{
  "num_hidden_layers": 10,
  "hidden_size": 448,
  "norm_place": "pre",
  "norm_eps": 1e-05,
  "positions": "learned",
  "attn_scale": 0.125,
  "parallel_block": false,
  "extras": ["capped logits"],
  "beta1": 0.9,
  "decay_shape": "cos",
  "final_lr_fraction": 0.05,
  "train_tokens": 1065000000
}
Each number is 500 + 40 x the weight over its row's rms, rounded and kept within 0 to 999. Layers, rows and columns count from 0. Numbers have three digits each. The size before them is the row's rms in percent of the matrix's.

# layer 2 attention value, 448x448, rms 0.0401, rows 242-255, columns 336-447
089:529534472497459513541468450453478548499494412568603491444539513515578553498483403491466575511499536479544506498507494524497442613478481445513520468406471499513496544600481563464516462534451612476495442519585473539502491495462485539462533500440522483500500423438483407476513512464511542489414420539428522513489391520513469558548559499499
073:541507452522493487496448492508514453528437556529533490489439503536515580491432483495465384443506505452465445440480532484422491495508532476469524518514560524533483554587490545515481467484500590461448437528564569500526540533541483533484525491506541503507527479469479435461508512494436513472526530452463510469436451622534464490487509532528
088:460494519516404527473511450429506430473491506512457509420428493494512392507469506491506502544476486545488520528493438539555469540529551541479500479558409536466480478414487534481503454500534462497475450504595468514509469448488556489516511554390440435431489579458526551513507485482560481550436496573444517485585471454541491492473456499526
120:545490502504463502410523440454492398495488511476609510455466528479544504484467531556513489531485535520543520508508514526563486483510518481406511502517490509460469503463527532509520500510414487483484463528453518489475448479518545487429510510318473493427486510500475453500479485448539492515465464599444533514523405452510456504512531480467
073:619544524534455470520542549476509547481469549574576490507490544495566518443509497542472506523481542512500492491534550514470541512517489435493465523465466463494512504551474511482527472502442591504511442542578453433453507518529494493484506464457476454479487480446469479494534513473431472473552423551442542550521497558505499545508500470446
077:545495498502455470512551535516558512451490489565480428435410490485577521452479472528481543510480460503530500441525529495522496457535525442511582520462433477503468477476496499479497551526472503525572450520594433437436433490508482521511474521504406471429506477443538526457583523500503471503517534579461475480528480476572564533545535489467
088:465561474481516517556488548484503549524458501502474490465544506498534525467444494522438518544578415514493479470522507524520509507490519420493540483497496481480487562493525550494547502511425482496452464452548442542467488521528483494456536498443421544495515524481472417523451522499569458495476436609428510537472494477529522528462558502461
077:444495477514563520540496514552483545478528511487458464510525479500458477553460544451492399485532591472439491592491460485445473471494462547561461461456525541526530480438526505486451497471544455474468529466395494593571642518517525497532524492490500493512469529545458461536531495525544533521481529431528471539466533519446510487479521494591
079:519494483500468483448506468424522403476471502544471506470461466540536442498579562534542539445459491441500481424452473494546479463500493522538528518488487515440523496426515548485514409512464518539404506472541437492558543475503524472521497453407425456497438618411451509538585528452509460500541574548551499565596522484557496458550526463482
096:496564572459479524474523496433474531485469456498407474439463462502562438455523408535527507517467530514574479526502450515596432502500526442571511479451498494520477493449500481509518432523494428549496553549518479573453544488499510504490518516376401485450490547498509492503488508465541519554477528526474498501489458443517510486449468547486
083:586479536528475508458554455498514486514489522448504490481452487447512473508471495527578527529464419544505499499498512523570503400522481447532502519485465559435518512488513459488410463488567508503518455517470490426543520507541494482423528485483473508503547539493558516487431511467462478540586523491504489440446490451533472484563486499449
074:502541524521551543450490446495478455483528555412457543478504498492478496523553448526559474542460459500573465504506467498588458470460475458478546506458498573505506499506559465516498497457519522490419461531451504503485523514519510497498548549521423486497573576561533519476452491505512491573480478458523495480452478366479480423534543500502
078:460502526532512502539487556559541455465484536472516504511538520519463565507424550480405430497585542475510440522529571474416533572551490571530506483439567532508560498520515479535508563518506484520514518473449522441511482488522490483570508496524577514538417445488435473511549530524471531424505520495552484540517571596496489544476516500514
103:460495551510500493510472494476507460453516536507398477446425513546466459488585574508489478494442539530512421547458461492547512471536517523528541508434539538535488511380490536528503459497395452510483458528547555504500530476483526493496547547387451496454517638474491586485586489487568482543479510585515494546547521486494517411515477488495
# layer 2 attention output (transposed), 448x448, rms 0.0317, rows 242-255, columns 336-447
091:525479470471452495511498555494484458500477532496452533500526550638458458548497526583522485462418514506514506552489490620469527499500434472567414538489542469525502515508505453484511494477521431615500478485543461492482483466472504442513448466491526472499452496553472530535498490561469538572465588504484565522530580501491528478494487569482
073:523494515400499436539499510480533485475531512494476468481516522505461446537541503497547498431470540516531531511468488521491499501531473489518464532448518451488551523484523474505551516511504460734517455508551495494488490496467504497478483479470511491487444447508455519526527445502498513494450510508498559528535531480472484498495493513496
095:494515469577508602470397555544441531504486461464527511531467532553574549526508498594529540566550468484475515505497543556540536485456457478513517391498481496469504458505460508518466503490536543364554537476461492532465513475512475479514512460513467542520548535514514523494442504540455492552535472416490510512476488456514577551524493452479
131:492546497500503550574425571502435480457487496426465503528439504629507510524474472575484520488464483523492498510467513592513539508475438495533516472512478460443499486501470511485519488474475526556546529460579428488531513468480422480529469464522510477504516560500493536509440496562456494560508524383491570526532547468529574545508510522514
081:488511484452501356532498490483573466472488508463484506494488490532472496493498483476509509394489525480505509502466492521476510527504549494530494498509516417504488524492487496531510528507524480733530477492524496474560501500488497535507475510522521510508478478506468508493490475501500506504492560493501548480510515504509497480491461513547
075:497512489439497283506530480512615527512501487472509560519523501470508502477530516471511504373493508511485507516511509478499496510476485515489486486510509446601496492505466512513524484467502527640515501487485525462543519497475479511495502528505504491501498471503458497488496472504487509514517503467503466485494515525492474479500456468507
095:514495451565535551468493524471473418428534502469537573507484536593550525506511526519497455511433491491443558519489530526574476511465449545536480517496451475430470439475460520480494500500516465393528476469502490422513481403496490525544441466524592422568509544543557544517506572464530496557490533428468448474499524453495556487551486497525
079:493483523520509673500465489469394492513531497519498470510508497510482464474501468501507519591467482513513479456514519493514481474515491486483484538511508570452516499517509470487516511508513462337485491506500527521441461493504537453498509492499511531511528495483543512489475542469522470506519488543492482519467492479515511489521509516465
082:529510542517509327500503502527595569511541490467498548466439545493544573508495517443542508478533517545483511499506539492515561529463519491518565540508485457636504475483497499564431511476523524615519524558466501492473517535479454507496496527530521515466524477522477452457487486511503469511480461485484495463475433501489537515548443490571
097:516474470525508557489475515543447476500524499500535543541504566553532482521530505572512489550453489476506524495491478586495542487483399469516531463527480499515525491500509487517497509485537538513548466503515486484484482469517484491523545462510520418482566488529515535507429516535469500565522484426446477484528507498517514522566534483492
074:493537489478502390488529532524556512514494491501517537492499468415486503506505511497483520516549498481508496488464490511498513521479544505485552478530478488656515495484549512545523532479527518479497517488512482535469491533494502526518504515502494488480495488502541512480515496535510499493476501504483493501488494518494506514494519460529
066:486518488498491574513535498501464507486516491496483487539495506453481493463490539483509513542515500501451508495478514559492496480498474500523530493523489555554512529493550535514518487516494486370501481476510495462470518494504495518503490491483513517491504493514520504514507560519479516483506500500500492498489524544506507516505502466489
081:516474467495517518540475488456445492451493507528492453507520464515474454422498509468492478483464499519466486473495486438509452485494524499478495552517457468389491495473442478508515500512485432528499488514509484457515492513530459498453471537520509505506511537491470478481496481425506478488545528504521487503500494457494493470504484549533
113:503544476495532439531492512542545513495515447445524559483519522531565550482453529530540487483492489498451515478503548484555534547424457488510536399534465483532528465534468448547449540474517496583587554484490472498492482469473423519484477478518525439476504516503517514516474474494421492478533507392491435480522467471484516470568520452536
# layer 2 attention query, 448x448, rms 0.0298, rows 256-304, columns 336-447
132:507506551515457561502461514487433398486486412585499479462492450524495453533437477461499478558466589516592481484480461485459479536509482494536442563501522524497465498502459489553436511565601472492517445508499480526494488488463485491535530517537546511481542516534498489539506507429556547439421558531496537520476550545471514471485492531559
147:522526430500537557473447566526437499465512479504528452487448495572468497490455491553565500496466490526468547486568514453486549521494513493500524463475476490452497475525489522517487466558592483542467494449545434472544493444500440453546491437574524494506476498569470500530444509490447460533502534471486642504541489458530510447510528556561
152:462484542506475421488512489459568556543486533504408520413564538461609561537534526532505569517498453502456471499476479502575479520492477512445477515509476461539471499496544490392554446464448454538410524532512476513480475529428555537429573512430421486419511450444470461439545489528558497477493524522503410547519502578540468518518475498462
151:513460558479460478518536453460549471508500535496414533414474561489517483501578530477490533422439486527526476519482481522480432480513497504527466611492535511562445530471559505430538481469514466459479456474509538531486525552464558548518504546452460479496500421464510505421528506506555509538497548543550375540532547563489514520507438539454
161:494512448481479500461510529474512546470435522508485454511467548626522495495506528502503490451473517552509620523589563546513512528539496474539447405441479474488470499448479547440496486593487471554501466472494491450545531453504465483542457458531557462430440485548449475434469448533424471538469535456488600473542536465584473536524445530462
153:523512464484560466475472550568524484453518491443535458508458409440525525436456500470475438479525522453471504479490519416501487545490580466527511484512452440462496429514430496583471548551513491573521548522500521459528399483504499509485497442566429530536519502518528563534481495514483509483582462495493568465485449455466493416466579428528
144:461507550459480448532568531469531517552499509473502530492494541481495469476552496428483492476453497515521472556537510480450504476480518554508440504496528418540550529464477481437493459506496488551490502514520529520489502456453511526453518540459528495486474543459510449450540499527531505524494565496538406493560538513554494590538458595463
151:500549464490539524533492540534499515506504499457516495581455520570520481489480507505494446538507523490524593485563538525520507533492506456560540414480471460483504467461480569515461523509513490538539489498545436487528446385528411456503454483534519508501438526486496506537490497560447451515568491433504598514544471427496531471499525555503
157:509534515543460567538517488495497565534487473595464530455498574556523485576487498491525451527452489560487585559530544556535479500488449459533457496473539545493464530500500497441510410531519534476451438472486488527525511454462490502541498497482531513407531473545455364428441512539488522550482529487487474522513537513582474547557400564458
134:560423600489400544502527462477470534476520503580450548517550508524469488563537481515527439530428528498621540562498461524473507532539425521486523566474569547506465466485455507494476529473534505485530428471523553512430467502480512492526512482470478497495472440457509565441506529519485515551444574507491423513468548582535445505476496527444
136:525519541493486509506407518499502510431467469525458434475491485516527490572507559580507488473416495458488494486468456567490600558481490385519567492465515506513440545547483505522475460553506507480552483505513472461523485479559441493568545429529439462443472482509463524420442549530498494543551484487445565473497440480586560477490485514526
142:539480444523464569456501451540466514457491490506506460458505406437527499496487442504441458571518517514532454493471535452482431497533535492535525522543469531428481494546460515578435520475489561433557498517503562523484433484539503462534583474530437504452503508557469521524554521528502522441529514536449558495501455532414499436467571441529
140:497429556493438517514520520461477484523523506611458552554540545572482521547552507495534532487394550507519515522498443531442565491506469512546486593474518507483489537500503470468510490480507541538488474460526558487480498482414532501551444508482569481498507465477489444458507509504552522575469584465562425548558528555516498451480401601446
135:461470509505449480522514439463491513584489519533514570456585547439501505514534504409496493537483501542515451521506494486482452476518494545501475601517561526526557518481513444495491462496519470455471501515456568521522475505484559551487533515438529529486563477470484465519527540450539538473513534565576370494504567492482529577518485528416
133:507493505465502494486481464501504540485468537504428462511490438567516487513537511474509397514524513556517623464494454559508521496523466442501516446452522532500401477509471480498456526525459482521516521489545564557502388485502472492515540460516523493467474423469450580445487481543393510547501573477464585437546475559495421430473498462503
132:479526454537541535467452540534520570468506492485527522578547531447489511537466577433539400528488484451469605492490569463568563482520512459532486429439456511426537523525409492513478482515544511458467510530478491514508521490544448470501503483520413502472525511496524500452409436526470525553534452458512540543502474448568559494574427500507
142:464557467511559476448522524555548473486478517385506444461499452401568495428459461450513502492563501467474439439426487441510454523497542486472566517520444489483468495513487451550488559532493484488514513570487497537508466491555509496464524494558423483516552549531534540545568481492498543470533484555529524500456441443478520405545528469547
124:505491537446500505502572435483537464547520433565448517456440428521472454424534398482487435495433474526628420535440486486422421481501528592503520554526511507515533497556444523524452463490491553497510458560487574525532502532493566531501538545538514465499530436447525530521555497491547482447501569505494419484494522577392462507506499489491
131:496444531487522496487536533491486493540526487514472564508453508523420522531567498562602493452480459465565539544467515554525531444480436521479523431456551502543485501502534533460551459472466492507501518517534504504426593524398512462504454509500534491497458486484512493458499468524510433525460501482487437518502522558546448457494467501434
156:502459478472568499520501558454472468499508543469494482480457539586465540494519512524522595472521496450423543481522484532503580511526465474521507413509524469543578536463515487451533524503517501522515556419531461476524553492502440443518395523469525493514447605503503515541437519507453465526495500462525578503552520440549554495463511592521
126:467459547541466524525492513460526505470510546527488539426449458606466501533478488541453541503502470500446445528512458474515582529486469447471580524509460525446417434530532437497504490446487481468532528414495408424494490559480506461454458533403525498586470520493489555563513461518461436482492481499533554576550461428543518470412520518494
112:493462451489534461510535457490566475529475526452454496486479495435546519514503521463534452397522491517457433469558488495466453510492544543504513509556526435549562459492533490495493475528503430516496478559448544426493482517498455569611532446477464518558527432472472604466526478477516452542554504547496479501557534436406520458507457491460
149:534495534502542534473502506515456482464557465428551477488493448442422486436543440564497543538507447474541431482427474470509515490537486472457560521522451504507547485547503518510503550433493534448564513504560478528452499437529488477428474518480449484537496555483563583560540507560464479449543484509472543485511455534464539444489600481549
126:471575507499505488437478485533462553494513465492505484444448432580560458527491462481475470525485546503535483525463531441462467491500529523450543482530433481469434504556453546571434465479473516540520521514538467534526483513515532493478537503565510492464453495479492562531521497562476497405515505509430574516527435573438442451472525476550
145:539495492520485599509471502510462538482499459541502531545482466559482537537500528566490515572471444468591478563501529517474537467530495453592494404487528539443498459520540532526473504484500558496558488432481488519482443463470522404523469451509558512496485464541492433497465517514493496525446554482479555501506532483548478476532484538541
142:495460533454490428539584474430531459544474513485478479456529559476502527455479494490497541446489487508433529461533527632505511497482485541466478501487505459577561550513517500420590531533466460525468508524547463471508546481513465575510448470440567511510503521498478520488521471472551481488502493491508456447558481501508554507512458504447
122:492496546503519483497455464546508536487494491504483457389523469503519477454464482534507548511544510507464398554502482525539543517493556510449502516489539479510482515547531434481506533482455498532422524455456490621461511601467502448456528610515491493451451488573542519485453488545495446418440457542456511465480448497509506624486549508546
133:504454501422515425475564497483563435511520518522507498545443534456465509439491494405540562471467469503476493499502508468460515509524512576496506583527490499525530530472510443462539500485424471559470529545475572455516471531516559533426474475426510495582543478480579503523526463458536417482510527544501429447491539554449464532481497469504
154:459485489544477585513510512459444526497584544512487528578537564532477464564537504535559473501441486535521541492488509548494536480503420483531515516436464558482532530519545477417536416462548480409447445464537451495497598447477472501522513533486499502445508448479508462528467499466505525590472512451505472531483521433526531498578490542508
125:489419523557530496501528485545482509484453403486546481535539423446462470537462587491456448520553509427525485501424459457455483484438513518497534556526486527473466506541526490588447523438432555425489433510448540494575505550549520534533545501540459520494486434387522550475523559483531527563556437530466475475479446509484477470478539434533
146:516497496479514451489503467540527487480488429463537456554497434373497473463457490440501439491567482456501474499454470359524413468492552546481546486565460490477471456522490492551455516481430471472440528600475536472492463570508528525447554527546440520595518487475540536505540440489533462483523462549490478523476483586398424436466566374488
143:468529446505518467528449546531494528460477509445536446538552544529480568487471580507518521489550507452421591467584536493525564507512495470505516383458508497490504490427509513459473485575512482545508530456500403458486540449486400444492419480536528527521478557515486503498425493485450441506520464489527625532509495407563517527517482524487
128:493511507470499537485510517505487505475463449496460515431426480518503491460532459513517462503448526521567490499472542481512438517514503545481493448517530453486481518506422564533428541479471517551623542483561457509523438449521467501496463493528476533491464551486474551523552484593395504437503510479462544482536483568494501470436542626573
135:513414453493520489501406502499499562512495490525541526461547479458477572461483600584534522477553465444477499573480516512510539449486442489495492417519508502515557512575489548459531480442448530509481565474488466476525552512501490503441448439431506574527506473491491471479419480543430555522506389518454506516502463562532460540486505447505
144:552470550503556461461475437519503452484522457484484483480433364470496515467476406553445486496438512478559406492414463450508455512512547513452496557523505471502498493594483501593457573455485575485548509514506563565509425546494582516444559514511455484538497499483523567536530476533510520452484508513443477455505458617429503474451593441572
145:478519498448513483505525492472543494510483456462490482488477503446522474391458473412479524471506527482591491461472467450496408462546526581466484579567493487500516491459497546485500548501476465540470512575497474548494524518526549525456497586499473482575486527435523543586580535460578482397534498498545404491506501556453454530485540475477
144:502465548452500466507532455466496519512480495531480517538477498511505415508540510433462410483408507548607529504532436493483443497512541579576453579479507526508509481530510477474483490485501471538508463541494564535496504501471531558508553531549469444527479380414443530421533495544536510550483587516525425546522543510494473538551471545495
148:521464493480589453461469529537501453520544560497574474537449429423505464448527467530536473506516473433545438513395440465460492493530540529469560492516470497525494492557505480526518489482417497555443541527501585498499475544503524484422502485547462469614533417467544590515507419522456466546510483516483545457475457534414517437461548395540
140:535480428494555467462468530532492507485542482483543478483458435482505530495516489548494498510529463474540490494443495486584514494536503475443569406545455476480491508536438540553450551448467511510568508526578477508534458496553472453462476461532427506525483560506539558547525477541412501452549505521505567484513431553437511398480630437538
150:481457533507521451510536486484512517584566508471459537484553556470521504515553515533567568490497477495440521483518503541578556466509482527471515505505532501572486543491611464379572496451472458451428479484495445476504559541507516527489482579449491500512542456491493473457459486521502481516467491482563408516518497527525511518523443499473
150:452524491554468590471441533498416557469551454521545528554534415560472491564481473540524448586464480516532478511482482484470521497503485502572544547475477556455479481473512524568475501488591525436496475489463517556465490527485528439526537494518457502520505470471501561529433512549504505498479555462494503536483534467477526494518493501525
158:487564437540504573489450520554480515444491486514516486519462445552495502531429546508450490517552512495471511494553525464558521532476521430565507405500491506424502443473462553543441499550567534483519518497435439480515530461493450416529448440545486533485510556600458431516464483491467509494493476477429607483492497436531522528524524506551
135:481540538489563483475492493600540410484491496448550477510408429421490449424485515428505483506531518496519434512470555457456373514504562504481514491551493464504543482527452494617468493554538512502544497519482520559563417494513492522473481481535497502518511537451503562532523523472464530457588447518509512502452461409461520511481520468543
137:565495492547446531438494490530508463518485477549494515484445521529457542523587528464541442509472509491561606532515516506460429528484476489524487553483475520474438461517506531517445523449481539531479408482497571506540417530505496552554504402554478506561511370491441501453541526533476507574478531525493480466531458572550436441461485505460
142:556422479533508543493444490508500418436470550547487482453439447540495468486488471539484440451440510455519478456468446432525503578544525486510548586508475444399458451546457503583436542520571555542528483522460542433536426523492500500534541411532472475533521410532497565513512490494498484528538538527506560482521497469455503440410581458520
131:468518415504531447476507503591535509506503455447497551511499469460507553531481562507511510529558472480380500508554561534528537477448493505460498404481477467493479521533508496511521449554459491480470481500506423467544523476542466483510470470533469535430462534501478458458471467574490493528532452521428590490510451424519530507530528459524
135:558505507494465507466486536535458523448472506505540471525408470473503491484439481492512425513521555500528523518525514537422484525511525489493540488491491515492501447532519510521487474549487534506561498508449580496560492485515447533611503422530463464490484483468484557511450525475501484601565460482440565444465462502466465460474535467488
154:555447489540451565476484412485474520546469511581446498455542461486510494561529510539459465492479465536515472551489428545497443507510505521423456558528514494493476495517456451475481486473535528476494470524488571521522450560485559526483591456510499477461555388533444479432497509521557524504523537544483447497464550546505468522487491498489
148:531488497490506504464446508518463494495424520524492464547504456558497576527457517506519509487557499486474545493517467503526556508481504478495486369460536483457442475542516464505490530503421475540528529496520506525536478489502458469567478419508475486481482490533473466501424490529449484552487520519429604483560444509536486472456468502530
# layer 2 attention key, 448x448, rms 0.0289, rows 256-303, columns 336-447
129:449502564588492546465471533497442490502505405490497509538529516446493463528484488514501549512505549510491474502473528535527475483489437445483536505539474548503501499496515571443528500463491567429556477496448483552513496474502514450481485541526479517477517545474567479484492515581480518505492457506456496531486464490469542547484564479457
138:482548514593461584535485558481389492505508441527476509485571477528490502582467504514504542515545549463508444477519486467552489496515526504478513523521449556500496526533526546490491481441504467393481486394453531557444546488492496429479550517529499544500514532541516503444528493532463548499461454484530450548487544525513504507470505483510
143:527485538463416510495461509498485526500463498547454462517464460594507553475498477495509439426487500519526510524565472513498489518523529531525431517435484478439492514518524495544470515564514508583567487567521466505531469592475490479582481457524583499460473484478502546504478448479531500492531538489479524478546519471522483464454488535543
142:511479509459434497517556496505544542483462498536522487486456481594475525517501550459500460468444452546502522514517540572436497453474492495531486514437464432496462530519534566553515536533482481583552480540525409466518505514500491530534469466516478482453516429423488493562505496482520473462498528497485540481561445507509484462512493543509
157:495493522568521589479467523495436491471502521546511505490507502577492537548485484529486491542466568513508447476482461528528534501506530525511483523463514456388484566523491515608488493486524526448531489494415525495494504600505515466586510494502497509498534492507515498487504548497506511508450496480493540519491556501487500530466508498533
148:505477472512494585451418476476442456439529458513478500500491505592497555607470434529513529483527534516455498479486448476553483526516533464528493517519474486472443532499442476542431488498524458540509480503508426525502446561478549468520475503478532479515488500521482535490540497534486534471466534489507565537544499470486483502452506511561
143:516487505505449537484441505495501525452464530569471483458448474589497538534493474486496493520489450515497522456493539469504533539559564454517488502458448484454458522497438481564477521483493506563543501472499424488533441533484478434557517428496506502500497482492500568519514490479484486476499553508479544488542512507570447472452511535526
142:515514500579471573484434555463394524447482498549476536522456475542448555527521442591440497515503538460496478489466497489546473535455473489510468549443473486432504527520535539602475527454553484469553530491504492518493386565472549502534490500529442477543525470498511567473576512457527494502512532483516519532511529503516493482424464547516
145:519500516533512509492488565563524519488493481464479505553559502488462504472494489514542491504594531469474444516456485472465535454522436535498545576503510521575509540533545451461547502499512519439502505522505585513504495491567520521469457623477466527532546480556489523472554527506511459483506510469507503481428506512422554536541587466441
119:493474529510473514469507517561464496526536502495523530542536528512459495541515510588549523564541578512475496525505524516502520491498443454462540552489520585526524499457563578453483467534609525377496477427477478550504497460491483460469499493459462488502484499502498473550498514570447509494498493498514515467443480502518533548531562448392
133:446529467487515545497495541557455546546563465475596552555503518492456501592497531491537500562550582482551446479451454470434510414480511520505459547475562595469468567514588497464496488472533439481433466512548477513501560501502505511473498513478517545507545499535531503526527477586514530531486452468508486491480487475438548482444529461471
132:516472520484523511471536516511475528478553475459485499565496564423507462552504528557562509500518580499497463586504543481537501493446469527511521568519531530571521473520603457480512446530505518411473484520454551550477502477469538525482461585483464514476541528484541471498454497502516487548469448462488487514441479475467498549546487462464
134:495513593561469645503437485511409499482471457558536492474467499560419488530535496524501524564460483528515495494516537511454503496526488457486537518463405517421441512487477580546491554455552495448570486410493421506526503519503425402555547423546483489512522488500537538586554513524472466471471475499520492470573528523566496508520462508496
128:494478471466512380521555416519566511514493518489447496454441500410525571479547524416535513435471421504533579514479472500509494540475493557496540550506445522555471476449520448447526507491479502534435567471506519528537462458510483532468524472512415490496526447486488502444522525536504467481538569552504493479477494537528514447534442488449
132:496516538549499582504457524509477496490555528495472505514453529561486517569511466605535516512503548527485459473476487516506483479462481530524486545468542517491490619507533551580460521517576534443553489541465520552516502526478549506521440570465457470527518535457541473477469513490487524497469496486509560553529533499485534505513516483468
126:470497477458625409451474460499601441492531515450560491514506518432517537525495484550537526419514437487405407475528403516487484493516498458494472544505552471564416535487577436495502519515522505529439535542511506524565511510520553536447440529471482558587502419546428568488459471582504423436574509498506496478510527493423552502504553465484
128:443486497487554481509435513506543469485516488498485529520447484537564449551532494505476453472493459516374513564518411452532473534480499517477460498439489518532536480501434492524488544500391482522466488624541515553504513502450565575512407469470486467506453491469490527497493448540435512509536499486467490499533461490417473565428514496509
122:492497519590464625516459498460408492434489436475483473480473475562458475516511485538462543560504563461510519497463498527497600463507457509470491479538481539474534479569481550526485492457517492425527433511526438499502522520515481438518501525447493475412563488469520507553495542468456514475447472523497524476523503538493484571520498485505
127:503495472476415503510545553469502473489487530496481442512542494507445461463480468459436468489499518537454532532555526569469560492501457460521479476552490501525538513501503525509506479490514552474589505454510464410550536482478428464537571461526612444470438546525442483537495493432497488533481523503513491467502536514543459560534482505571
145:510535488504534566538499479473469481528485565576545556446457479519487489504532534466474508504459427496500549400551497485507484521503535451463472482472468443434457522472440554522499531537444531514526505455469452422475510498526470463546532382508508487487479508463453484459484481469501500561491507517547516504540514520610489540480476509517
128:456504483465532523521503487575482542553538507527495518530571493476470464467485543512517519542534501494487509522528619488502466468514485466458520426494538493539541471433478571440502516513474480485499506466528487463437540408508481515437482480478511483486511497554551469537550519469492472525486444523517494533475499500504527524578432438530
125:461476508514482541472462479459463450492450488535526458507446422573511542548518496429497523482447526540569522469462436489515484535503560520495493531461486462443434476505422532533443544485504453561494498477484453501498477534535499465534494412488495482510490484470466506553521469486533507495503506506475539534547504470536468463433458548543
143:487510489453455411523557489512580516508504471444469511548543531407564479454496520469521517491537492459500508551541541490530518494454480538458477474556520516582558464477510479427547508516481494538475503525537550510488513418449474577463547482449516483537512498463501439468494515443542534514491485532539451499493463500504501521565469436510
123:519525566611445636511440534490442512456527448496504511507518504558477495533475505580494488568520588477497498528468549508534567491507470495469499464503480556490545477550554560540489480518507506390513447493480506510481492492464509461524489534477524511525533521497528485496449533480493524545464437488465546528455516447488478545544494485540
139:498519488533481486460478524493527532493565460500512466521556533464472500498510502534516511565576477469520512497487532483526485488521465479480522507526461569587564494457587480398535429529529511451500514429505554521507526452488501508484524518514490518532521510567509501539520550506504514461497451479515470471444466505518529477597575504435
138:473464482469515507493496530493473504508452530551500456445427508542513473496465481471484507450432499538518531505497479493497500523507504500512454527438482447408491497520427518587485555474499493601493552516459475462500490552494497532535499475512539445510482532496505504494493470492523489509490486483501545476531486494496466490450468551565
115:516566503495471490536503527572510438570556529525531552488501518478495533439524496513478486504407556519448475509516589410483513518539520524485528462526536512385531496573475478505516406520469570472466458500454538447511504453503500516502527565434501510445486529600533435485441516566475542597496456500478508511456498467485525605569519593556
137:478540523488529461511459483447511492451448481505541465467527505520519494481472468511466517482455520525467522469432446491449520515507541502505516498525579428404464500540447510622517516473492488581465519548535479463492516523508466482510541441497516473509496489540502491555474524463529498470528561502476529473571443476510472558483518522526
145:508493483473536405506581430531624499553528528479549482511561496425518486453501555464491554440492479461529424527511480504512500461506477526505533502514509490614565500466571504402540531454502535502468561497529532478471517425499495528438486515547510535519454522503484498465578471493536477491531491496540447515481469506476544492502507491472
120:495490472545479485518471511493526507496582511470515524455500523463456530435476514531549513506513469479495515466497553474512481426471519488501518510495546541549523498488533493464526505543540414496530439505531468502543547509501511540515460528517447512489550565506443483461453509508414503490474486479514522440445513461485480477514475489488
143:540470534494451492451499474441533471456462491508434477443414499512518507522443458516482484406484543505459573506517410509545447533478465495554475512553589464503481499532495462588474488582464474584504521596508447505558536538455542552500489502475503486456501435490448461500451487475500491469508596530476524523487536508518428479463460561529
129:500502473484570452492486507460504520480518519573520505469484455484530502557493497489541486447455430505448493415522457438479438532508549484581500515501558438510418551445460486521489487550539523578489519440469481484501491574504548502517464445534520537573473476505498519559510481535468511488559507497536460553493553527518516472444517558498
127:567546531577443650494444530556421547462523507511517484507518518587484510573482516541512476574538550481511502500477515542513539498476458492471519518484461586460518479543527520520497525520512533386509463505507530505434462507486500470557529507477499486468563479500534483475482560460489507519442444483518514476493487525532490522559534488514
131:494464442459493426460579498481542532524504525497442472480516547492508556487472516493544489456462438517514523459541424537535498559500561459517485488533542447521470529503568431476500473563500452605449528548517601446496571469498466545518495441462479533534468487499473470431424523471598479470481526563531506475513601508525509390511417505547
126:499540548553385621491462524500432492508544440465487507515461510498501475478486475494497523559533574473519563551494547547558494476472476497499496440540442567454529457524512536452519456483462493436511428532522500520457545427479485488517554531433549435424556516490542461520496541476470533506454476518470511456509456465515451528546500482514
137:547514544579504584499422513465468506435458517498522512492440480602487498507511429558465463521503457512486529499529537519463497511502472469521447487460449439410561456490396490576470467490482547525566471492530420501508452567507517497535511472465540467460449529480461539528496474491446482488514552470466560517541513535543483529457540503548
141:504492540561483587500430519488429469531524508514497511509455532617472540531502457556491493519481540515530507534485541527547520495541420533518517512450508492461517540536516545553500488485511465482524457522466443498531480526507501428514471489476463492479491483510508598545532529419481487472468514456478566519564524465490526491436486539492
146:457521507478440459511486482438482447561448442449477493494499486514516474478446471461477512472457509508460546515523496510478533493537450570525507430504542480540494512554496503532531460449461503594443486459507459412578539450491467480540520449510507500488453508538453472555527532412498495466489489518510511499598511522477464486528406538540
122:558511563422423531487501534510500511547531496449444472541518515494480493505480528465510436490584516476506528489572551526482561493493447471465498495526506539516541500535592422483533474573512506501481477497468551505479534481482479501606482497455513439448516433514471457460442568477556510523504503470489487486464526467550444540522466527460
140:488486514411477356538532485514579499598453458509467475535522524464523477377508514428472468420499447502490550505511499530472523520539505521511491499493455447540549503489494500452573552514449496638519506545526515463534482476529499556506548445531520467475500494512463457436532463474539465471565549548515489458546458504511504436519479534497
146:482524533516500504532497501522518525547515445466539475496549490438483476524540506522541534528533468474515487532518518496547506472523450489452533487521493573561511491486599477461530458469515492380484465429500512550509493454484518467471532506514458549549519529520523489514513505563464513462497511536500452530485478493506529523547485448468
146:475501458539576533473442530483535525515535471498553527495552515408510531555493522514517501507550529466499429447460492489504464507489533459503578490578531533550530476511552431428519423476525501392420509450453556571415499511547517481459460597499496568558530535552521464473535509529489520535528462485506437507458502503497520490525558457430
124:485493403536460481460469484457529496502461516509464518407488468515521558563460481413464482491494502493489458493457379516569519474478499500490468547514553494555484513511398492458468493515459481578457519500552455524513468476456494482441450529487473458526476472399450495455491489474539486440527514534481503522574501522473466478447556582501
135:516501551604469565476525553480448499474519469527452477523502485552475478576470500578514509526555539563522478487462508502490476512489512475467501600440519483491488570531548570592494516527536494483508449484464550534503508537500544532521469467493501518472563482487479514533542489494473504459495509463492541509463530497490469445496508490521
133:494484462552493598484503474513419494452528483529501561495497489503508499617491509505505529546464577480495460511500498505570530451504528532504537532511476564491484486474522573451449462496496457409464468435533426478472540475495498446473507497466482501485503512463521485496548543535441510513473509514513470545468534459525489449550445445473
126:527473479405522390510495521456606527503492537500474467478550519455530547438464486451492501414546504516446585496505500514502473488468561558488521527546572472541520544527522438499523502488469495621445525558486551507497483529545520594509466549505516478545536493500469488435485480492539489486552472493499482538481505448461479477433469509521
132:503494453553524567508479552529454495466495541491544590478503481465527468570454514526489528529578638450557455454414429481516527472481484523488495500554557508460462551553464569545461455455486528468478489460492481480442599544519547480479504592496535513498513579498524517514485507504422545547492413435497548550464473455475502529498504427486
138:482460507512482516496513490546456496494558509481458496488488423480506490558484507560531526520498607522549474521515511434595459512525504522492548599465541566526496557519562535484466484492521528420466489505490492477507537483529530491503492536501467541477555474499519492481488495541478464517473462498505512490463546459468524485489498545460